config.toml
n_layer = 14
d_model = 96
n_head = 3
n_kv_head = 3
head_dim = 32
d_mlp = 384
vocab_size = 8192
activation = "relu"
norm = "layernorm"
norm_place = "pre"
norm_eps = 1e-05
positions = "learned"
qk_norm = true
attn_scale = 0.177
bias = "none"
tie_embeddings = true
parallel_block = false
init = "normal"
init_std_qkv = 0.052
init_std_o = 0.0645
init_std_up = 0.0744
init_std_down = 0.0744
optimizer = "soap_variant"
lr = 0.0106
weight_decay = 0.0
lr_head = 0.00765
grad_clip = 2.0
warmup_steps = 135
schedule = "wsd"
decay_fraction = 1.0
decay_shape = "linear"
final_lr_fraction = 0.0
batch_tokens = 32768
seq_len = 1024
doc_mask = true
z_loss = 0.0001
train_tokens = 119200000
steps = 3638
dataset = "wikipedia_en"
Each number is 128 + 24 x the weight over its row's rms, rounded and kept within 0 to 255. Layers, rows and columns count from 0. Numbers have three digits each. The size before them is the row's rms in percent of the matrix's.

# down: layer 4 MLP down (transposed), 384x96, rms 0.0743, rows 58-89, columns 0-95
# up: layer 4 MLP up, 384x96, rms 0.0747, rows 59-90, columns 0-95
down58 066:133137092161115094104124118140180130159118097134097095102127137165109098125116136161111131097111145130117121131133143118140146099144089130111124106113121103125108153117153095153095096124139142154143087124099123107120148081104137091103108119144104115125083106080129111104098109039134150117
up59 095:126112099120094106160126131058111142114142099125114154121138152107139067125118108081159107137133130139151072112153122108109126141127121154130124135126171139151107140092127169182186121161140160148154137124158118140119102141128133113154124117140140154112168101148090131101145098150101153116
down59 102:113150164107141131055135131155153137138094128095147105158123161113091125111115096156090103110077144129118185174136150148100134127100126151137113133145106102117143136139168121112150079076135115110151129151157175136106183108112117137122134134105111101104137151122139134139148129126112135121
up60 044:102127110113112133171129095143122108144111115127118128136129098102160103123109097130126100107183126132128069124102122140147136107148145151146105113081115068133118118120128113154120136135129110122141151098132170134123087078106107168136099120154140165175181134143099160130182096106117117139
down60 054:171133116104112085158129124123112125103101183094136128133160085134093173138105133142158097119103091157156115133143148131160111127156130130159119129129109087136136175124134167144149089110129119175128128109119090144163119146122177136103103147103124085161146186134123111128133120151139123146
up61 094:112148116154155112111093145162116088128116118142132149085150160105139117130098160120120085117143127137116100118122181148159103138121105157121103187084114112108156076127132156148128148155107119140142123128175121138144101130150091114187166138147117153107159138129150150114086094136152124123
down61 108:142133134150126127147087091124117130131157089153130158126153115144177150182174127111085120118135129166184100094132107129088135116129168142123122142112095159130113103117119121170090144152154157107141170142142126108185085129107142137134126145112156158108122119167113094121111150121132143138
up62 104:110091108153161100111124132129136153106163144158127131125131141130152166136116146144171133144176146103097098101103145147104144075149151135102105124078140158136121131093132128107149114135106065147156126116120131124124135101190121099160171123125109115150136146087124092108117088148121102155
down62 128:112111137094130129154131185093131124123119120138169141130126130121109094137096123098129170167111118160083100099161101099121122172170145103125127112126054154122089141138173128099115127110143132152137147122129140123118118136106105103133164114107126178184089101137151140126137146118110125105
up63 108:102120109169127109128119094195139144142148125092118162128105088133105140152135081137141134104083093119166097115117122124170124162112116116099129106113096171134133161100110148144133137102132116109142154122097165086140105122140092124154119114126119104143155182145165131133116178128101126106
down63 109:115148128160087107109168112142216141149129110116174137158124130114148101091151128145125151116142142149153146167103139137126135138127145161143168140118124138121125149082117144118098164099095153129150108143143139190161097133101132144082151118084122152156128097140127143155116139121113135151
up64 097:154136095136099127158113099164108098125142095166108147094137110143140085092085114114154099108143111095132110121173128143127142148125078123168159111167146130103159120107114091102113125135105103161107128139142126115200120100129124137122165159118147121148096092089120131131150145117098113111
down64 101:072111166078156111153131122124087144110082088069150140129136082173117141131109150136114153115089145140126119130157118132103114171116112098158131152100130124145086164089146124120110116077103086128152146138104139103143145168128097140118114121124140101100125143124129144124118109106106126119
up65 101:130172134104141091099109127159132105134115119150149143099141121176100183125113136165116112145156122130130144140131156114156103107138110126098107141157100102136132153137171159082108122163166118176140141145113127123121143089160171098139134075146099149113186134117138122155156137153100127120
down65 092:111142154153132163143180092160116109088108108158147116108154152111147140172133103159104148104102115114122110099175106115108180166107143132132099119098113139088098121136097151145115152123076108154120108144124138146132124125091146134153127149118134166146098135157105166086127113124088121131
up66 101:091174087185148137131121123122137119143167171140123157112117077158087162129160107121118085126124164125150112141134085126124140187119132126140126141151143115125128099110159135174127101099154137122108119159138112113121146088125114116075126109166122155134125146123144124137093143131181159127
down66 104:114095127130109104112125104113110143163138084132137077115132107114103098154135131151103105116105117092118103114162158101120135129088121169127091110103142061150166125117112148112158152144133148173096118106120132118164151119102118086132100134113098172170113112108147098101093157124148139125
up67 123:154074129129084118140140127138146125128118128126131124077134146101102110106118082128139106095146154126165101145111133142118110118156133109160130178122166113168154140105107117136123125167094140128135120111152103127111108133102093144098139145145088202158166104129139119102185135112158093131
down67 149:142115106102134073126102107181165148129149108134154110154116158105194147136125114144137159173158122152153108134120104109138102133059101144128125115154143128109125132126112170128106142135138130136084150076112117128124122107175161152131151134108113130133116136109105124119128177123120116072
up68 099:088147120148129175128113114163076160109135129158129073134150107160128133138097100079094121097108142124104112167160123137132131098143147048157120124100131095120154120164123147111129145159097104149141145157145119129112117116108105121110103125153122121115132158175136140144162111139126108094
down68 104:163144134143183139107112127082146149138162136084091146094096154148090142129126129137141114088100098132146123093109133104133095135117121140143119156139138114125181143122100133111117061122150160154127123109168109118135132141150136152133152124095085156085165164124127109129089120159158127141
up69 094:092171101150103149152064093163104116126136127142119096120129150187140132137097118110102107123152158132137144141081092104179125137128121117157137137131164137148119137111149106067133123111132089130130108123114116137119124099159118104119163137177115118114113162153128120134080086154128135154
down69 106:113088126109124112078114134131146129108136166161121165136149131121073119137132099121178169140085167134142114116139145053112110150093109106125105126117138129144119134106135126160149149096131117123187137142144117101139136118101131128090116118151150124162140148186105127135152099147168109108
up70 090:156155106130115110117113167074073123117149115133126100102160113113130147119155123138154096130150156175128164126088144136125140152131132150118081094116112153119148120101172098142108104123142161139119100091170132171103148099125118115135101156143145142107181096155105140151125143122146090107
down70 075:066122141118157118113155117182163157137100115129159123187077112172136116122117090113099153115106111125116112145139077130154151129105175127161174142124133116083120149125087130103155134094102124146117155107124129103098117160113135149129125163123123148155123101143145110110119093118132139138
up71 103:109154108137113103107073134123152140099127147151162111073167104122151152147083148128144107149141165158150111137094103103136135103136129135145117161118117125118144171141136136176127162156094159166135142102147108108132102150116144101095167118127160113148113093165146147111164139098165148125
down71 085:119129163083141126082143149100116143098087134092094146141150115112117101090168141075137131102098090164104149176136105152091115147134084086085137110140118135154121130093130120109107155102148152118128115119154155162117134114116101139093127114105130127120126135080146112154129173114121123115
up72 102:146138101086145108140133162097127081132144135148153129119101133110109101123155140110124088085110153142168107097146104095159119140165138123125102172137104097124179106119127084140133146124148143160113099110129156119144130118128164138152116103190150100099157146147102139089141106150160109162
down72 112:138139132126118151119155088134112130129144151135082095185144136114160152150125181134151122123174146129154132101187118152134112150099132132101078103133165160147102127109107094123097138163133123133132113115113107118133159152113115113132116086165114087127087122103120073130163106153135103119
up73 102:129090132121161117097083173116099121145135164138128117140173073171113109109133130145139147112174117117128103119101154175178164131159151100158075137112145146111126088157148119107104096133135135112148123115140116137136117140128104159144120088167112131106179163115134118117147152120131109139
down73 111:139122119123127147141123154121120168149102130120115142147123173115184086111111129113128120160143195095145171118153107101088089129091129117113115122095150166088146170141147129108126115131152136159145130116150128144101145084117158120136120122127171067124135131096131081118099101118128124099
up74 103:130086157119089059104147113156119101120154131092077163124139134131096122096146081188121113125117142092147145126107120121146157096157123099147142086129138136174142138117111178139130101146140122144112115112125104109132079138120134103117116096124128119143145118130131182108156097152130111118
down74 100:162126102151130107149081137106089149127082127139120088100118177112169123140154134141178150150137125156149079177127152091168097138106137128099132134127076149133121124135114133149097157134150148125081117170117109122133132126115101164147104152086104142166117141137140132138150122127146154114
up75 103:151127108103079151140109113113132136121120106132107143100129115097170106086148106142103126106162104081113143085099135174169135128116097078141096115152108152126161108123161149100163111137116123152116108153128105152189120109126136085139120129152143174161157145107163109127117114140110143132
down75 106:146099153172097117136133130184130102105099160115092138135167088122086137119190153120157124140115123124167132091159148128148125140116111105126107145089179112158108111110098111113132103137134098112157096128135133153141143148130168136173119100104132159158112146113126136109142076142117147141
up76 094:131154125110052147155120168147132067131090140155100160127108058141116117138132150131127118116116103088164124078163156122130144140153131156119136079106165109134099131132117070139132117125114124108135112107124139116118140149111104093121111105124123143124144154156107118148146160130109131169
down76 100:135120096175138104134149110128108134074145104126140077125122137152122147135149107098105142170161116097150129109107137138151128091107136140125161122139122135152092109128082142044080115148152133108128076127145119112103103108111139112136134129086103116095096118084116173131128125113125127112
up77 099:096120113139097157175127129127173087139118145155111105132086096077123116130106077147102150125149109116147129108132111148109132133121155132085128162117184149146139177137195145133143106129130120100104129179097117131103102104125137148128131110121132105105130130118153162107120131099171102112
down77 103:145075166152141098116079138130099105090121100098152091114163134130093144105159132141096148152154142115128139125107155134119119166104146179097145132133149130140134103138169115090110097146141109131128150126180093144138132122087097069158102118102104136131136141139148124107150103124121091144
up78 117:155123130111116125159131117136100133086153154082157147151131123146106145140111109134145116159135090109129137111129106123130086118111103096140124115121132177119110070135135143090121141112119104135160142167082107106089098123143140141128161079148157091117167169111126140179127122107113190123
down78 104:107149104176109183124123120117128106102109094174155135129120112174094105170084113131101139137121102089141119128109116120116161113140127143150135165100137098115116118150098119099155098166158173101138122097127151122122131103110122119109096155165131128132120161160138088099105112099144151173
up79 085:163161091096140123147124125116138161126142102168111108122130161125137096141103147105131091120153148143131153161166122137096127102139139125136110145107135152110148120089149159137125060168148159113087141154101130200152148126106107105191135132133114115129133147105160148136159148135108156125
down79 094:156177148106162104145124124122139114161099085124101131102151121162115122140121097102159097097144120091156158106119148142086122121128108111187126123121111128110145145111115131096118142144128122096097138150149094144132145149122120136113135074187068104122170129111151095167132134132103161131
up80 100:132112143112130137086145141171132144170146108126128118126142139111159137134132144128123121134198131062123117107087093129133119123135147183136114085119126075169118129156125141089143112135168125149125150109140127110097141158146122148114113132125090134124122066111163124173172115128125154159
down80 085:118125140177152116171138119062145148090131143143121137126083105179124138137155135120135116113128129122146149125141160103091110128099126085084165105091155135153159147169130114172142077101116131124093109149122122168155129135160119113128148087141098107142143120119130152089151128131099123136
up81 098:117154169147141123118114198174124104124160165100108138121106123144127138116113112119132121122096129146168109094115114118151146121125137097111148144188102144168133149142144127098135084146156132139142126145148122101124127122084140193125079066135164149134125128134164104144143127127093141116
down81 080:115144163101114133114107133087156199131072113081102158151129107145131098131103127112120131119115093169124149117137167128130141145089105162117109147139133127120106102148180114114121137124186151121109136124176140189134097133136144113132166163107122120133117134095170108138133147118134125142
up82 088:096115139167139102097123099140081110159137145113109098109134162130170105154137126147107116198183122157169147112112136150098132153172107147123142126084140106126125155126167097082117115130143140105121144136145100117110098105126096151131093131133137110154149124145102125136125190107121139141
down82 093:095175084128100125173144086138124122135167111135098114157085110136137140121130173134157154154102144141129091124154127118154150094110132121170138122144106119159056103130108147110141114104108113140114102138104084117148102162121140142134087122107124145086106098082126155126131124107124107101
up83 106:165122114091117138121152139101127142142106074151088140105138100148145106127086120120169128120125154133116118062135156104116124133101128125185083123154135112119105135135113153114107115129163103149135120104082128140122112129109113132160129079180170115165111168110094167126116132133109150148
down83 139:079147099151114141142083166157152131136145133113127150179123154097157114094172146166138142113105105169134097146117127129135106149136157107096169154118116142175135146147110097155134137144118162147131091127075130148115115103115119115122136138147116098158120142117159088182149131132108126094
up84 122:138129110162113142156088141089129135121177125127129096122163139128132105156125135113121130056128125128131150059133142129111136173138138100108095117093101112133132149131147097145156134163119106106148152130117133111173169153119106117118086151133135073161148095157127120132139107186126121109
down84 120:097126177131102115121144121148115101092129168126140159119122116114114113087137099157128148162148127153167155173105168112154132073155121127149121150156141138134121120107095141093138126129142109178124094152105082111102084152123143137131133076150120163145138126159118158116151116157138172119
up85 093:114141167129096134112158121098135108131122105186126142117117167139117126154097118101126079127156118072153116126086079142132121157092184146138121150101135129138115106103154101114121125113088123155151142115137147124116127069107157137135140113128164132099095098129129142144132188109148146157
down85 108:141146100138117129125170128100118122164134097130127093158097114135149160085147103097138143099105155111148099162153127148149091124155179141160147094127153149113097098129107131145099134118102121161123106104144125115077065148112156158129130169093138151098089115082115134111130121120121134138
up86 103:111131152110109077131107138134142128137158096124079116177130097099156086156105128107115134157143132136130088138085134100157127121127111122130127142112151090167108173134148152112131168141109156110100148151164098080125101111123094147106106123166168162123135120144114112122171126162160148128
down86 109:143125115130104125164133118154153135115156120096156040111106121098144114105116156145108085145131156123152143042143134081143113136151108132163163159145158129117164147129124130165140143120130111137108135132133118133163155157105119109123121141114100168102103093136149122149116160134108104139
up87 101:095131104114132099120080092139114098162103147134100123109096131144123138095107159106084117076101111132147114178101123123177099161119133149140113166102074160111100090121156142148124124116114112100142100108112097130128131097135124120140125143179154108112141105109128142156151136125152172146
down87 093:154107126145100113130116118150114159130137154119154130150180099141148135190123121153185164169131137126091121100120116162135135120170140106118155125157139105164169120105093142133168136123155135132103181137153109105130152143072122170114126150114135137159116117105108120159136153147159111156
up88 094:147135128150131158109080145136091131090143108111175157138130122168135159119108115101141131133139152123130119170114098147111099119179157089136124112140099149114156140156109126147089148109104110152177116143121175172110127113108140132082136098131112099119161093161099147159148108131079134127
down88 068:109142101124086085140146103152163079130134115126084120120104116118125103109154135143107146116080097112070102096150132149137116119098134127115139121129143128085090095112110150151117125080129126129125117107130110071124116129079109110134131142111138150083093105112113087085095153120164141125
up89 108:140127118115115116133155134105079111149116125126155145119158146072135142113174094157105109132124128115177154161158107107135145122121151166070065139109139115143122126119155142135110123178149114198115137153140111126116078155119132140117154145124149143137144087132144167116160114103134119117
down89 106:158088116145134117106082173157110094103128131152103164156109117111143140189094086122131103163165158135136099107120089164111148134115101120139132150145176120179106132092096149116133114137120128096111107136133144069100111109105115136144141094129133123120142086132100137111132124108120152112
up90 099:162141141097135095140179114183109155143151154126088153108100099124138137121165091100140098113148133171137114129142081151128114108126151130140125118111164124160111176162145111085111095134098109139135140090118098128138127172099108154097111137104123143144125146139148152125147157070116115112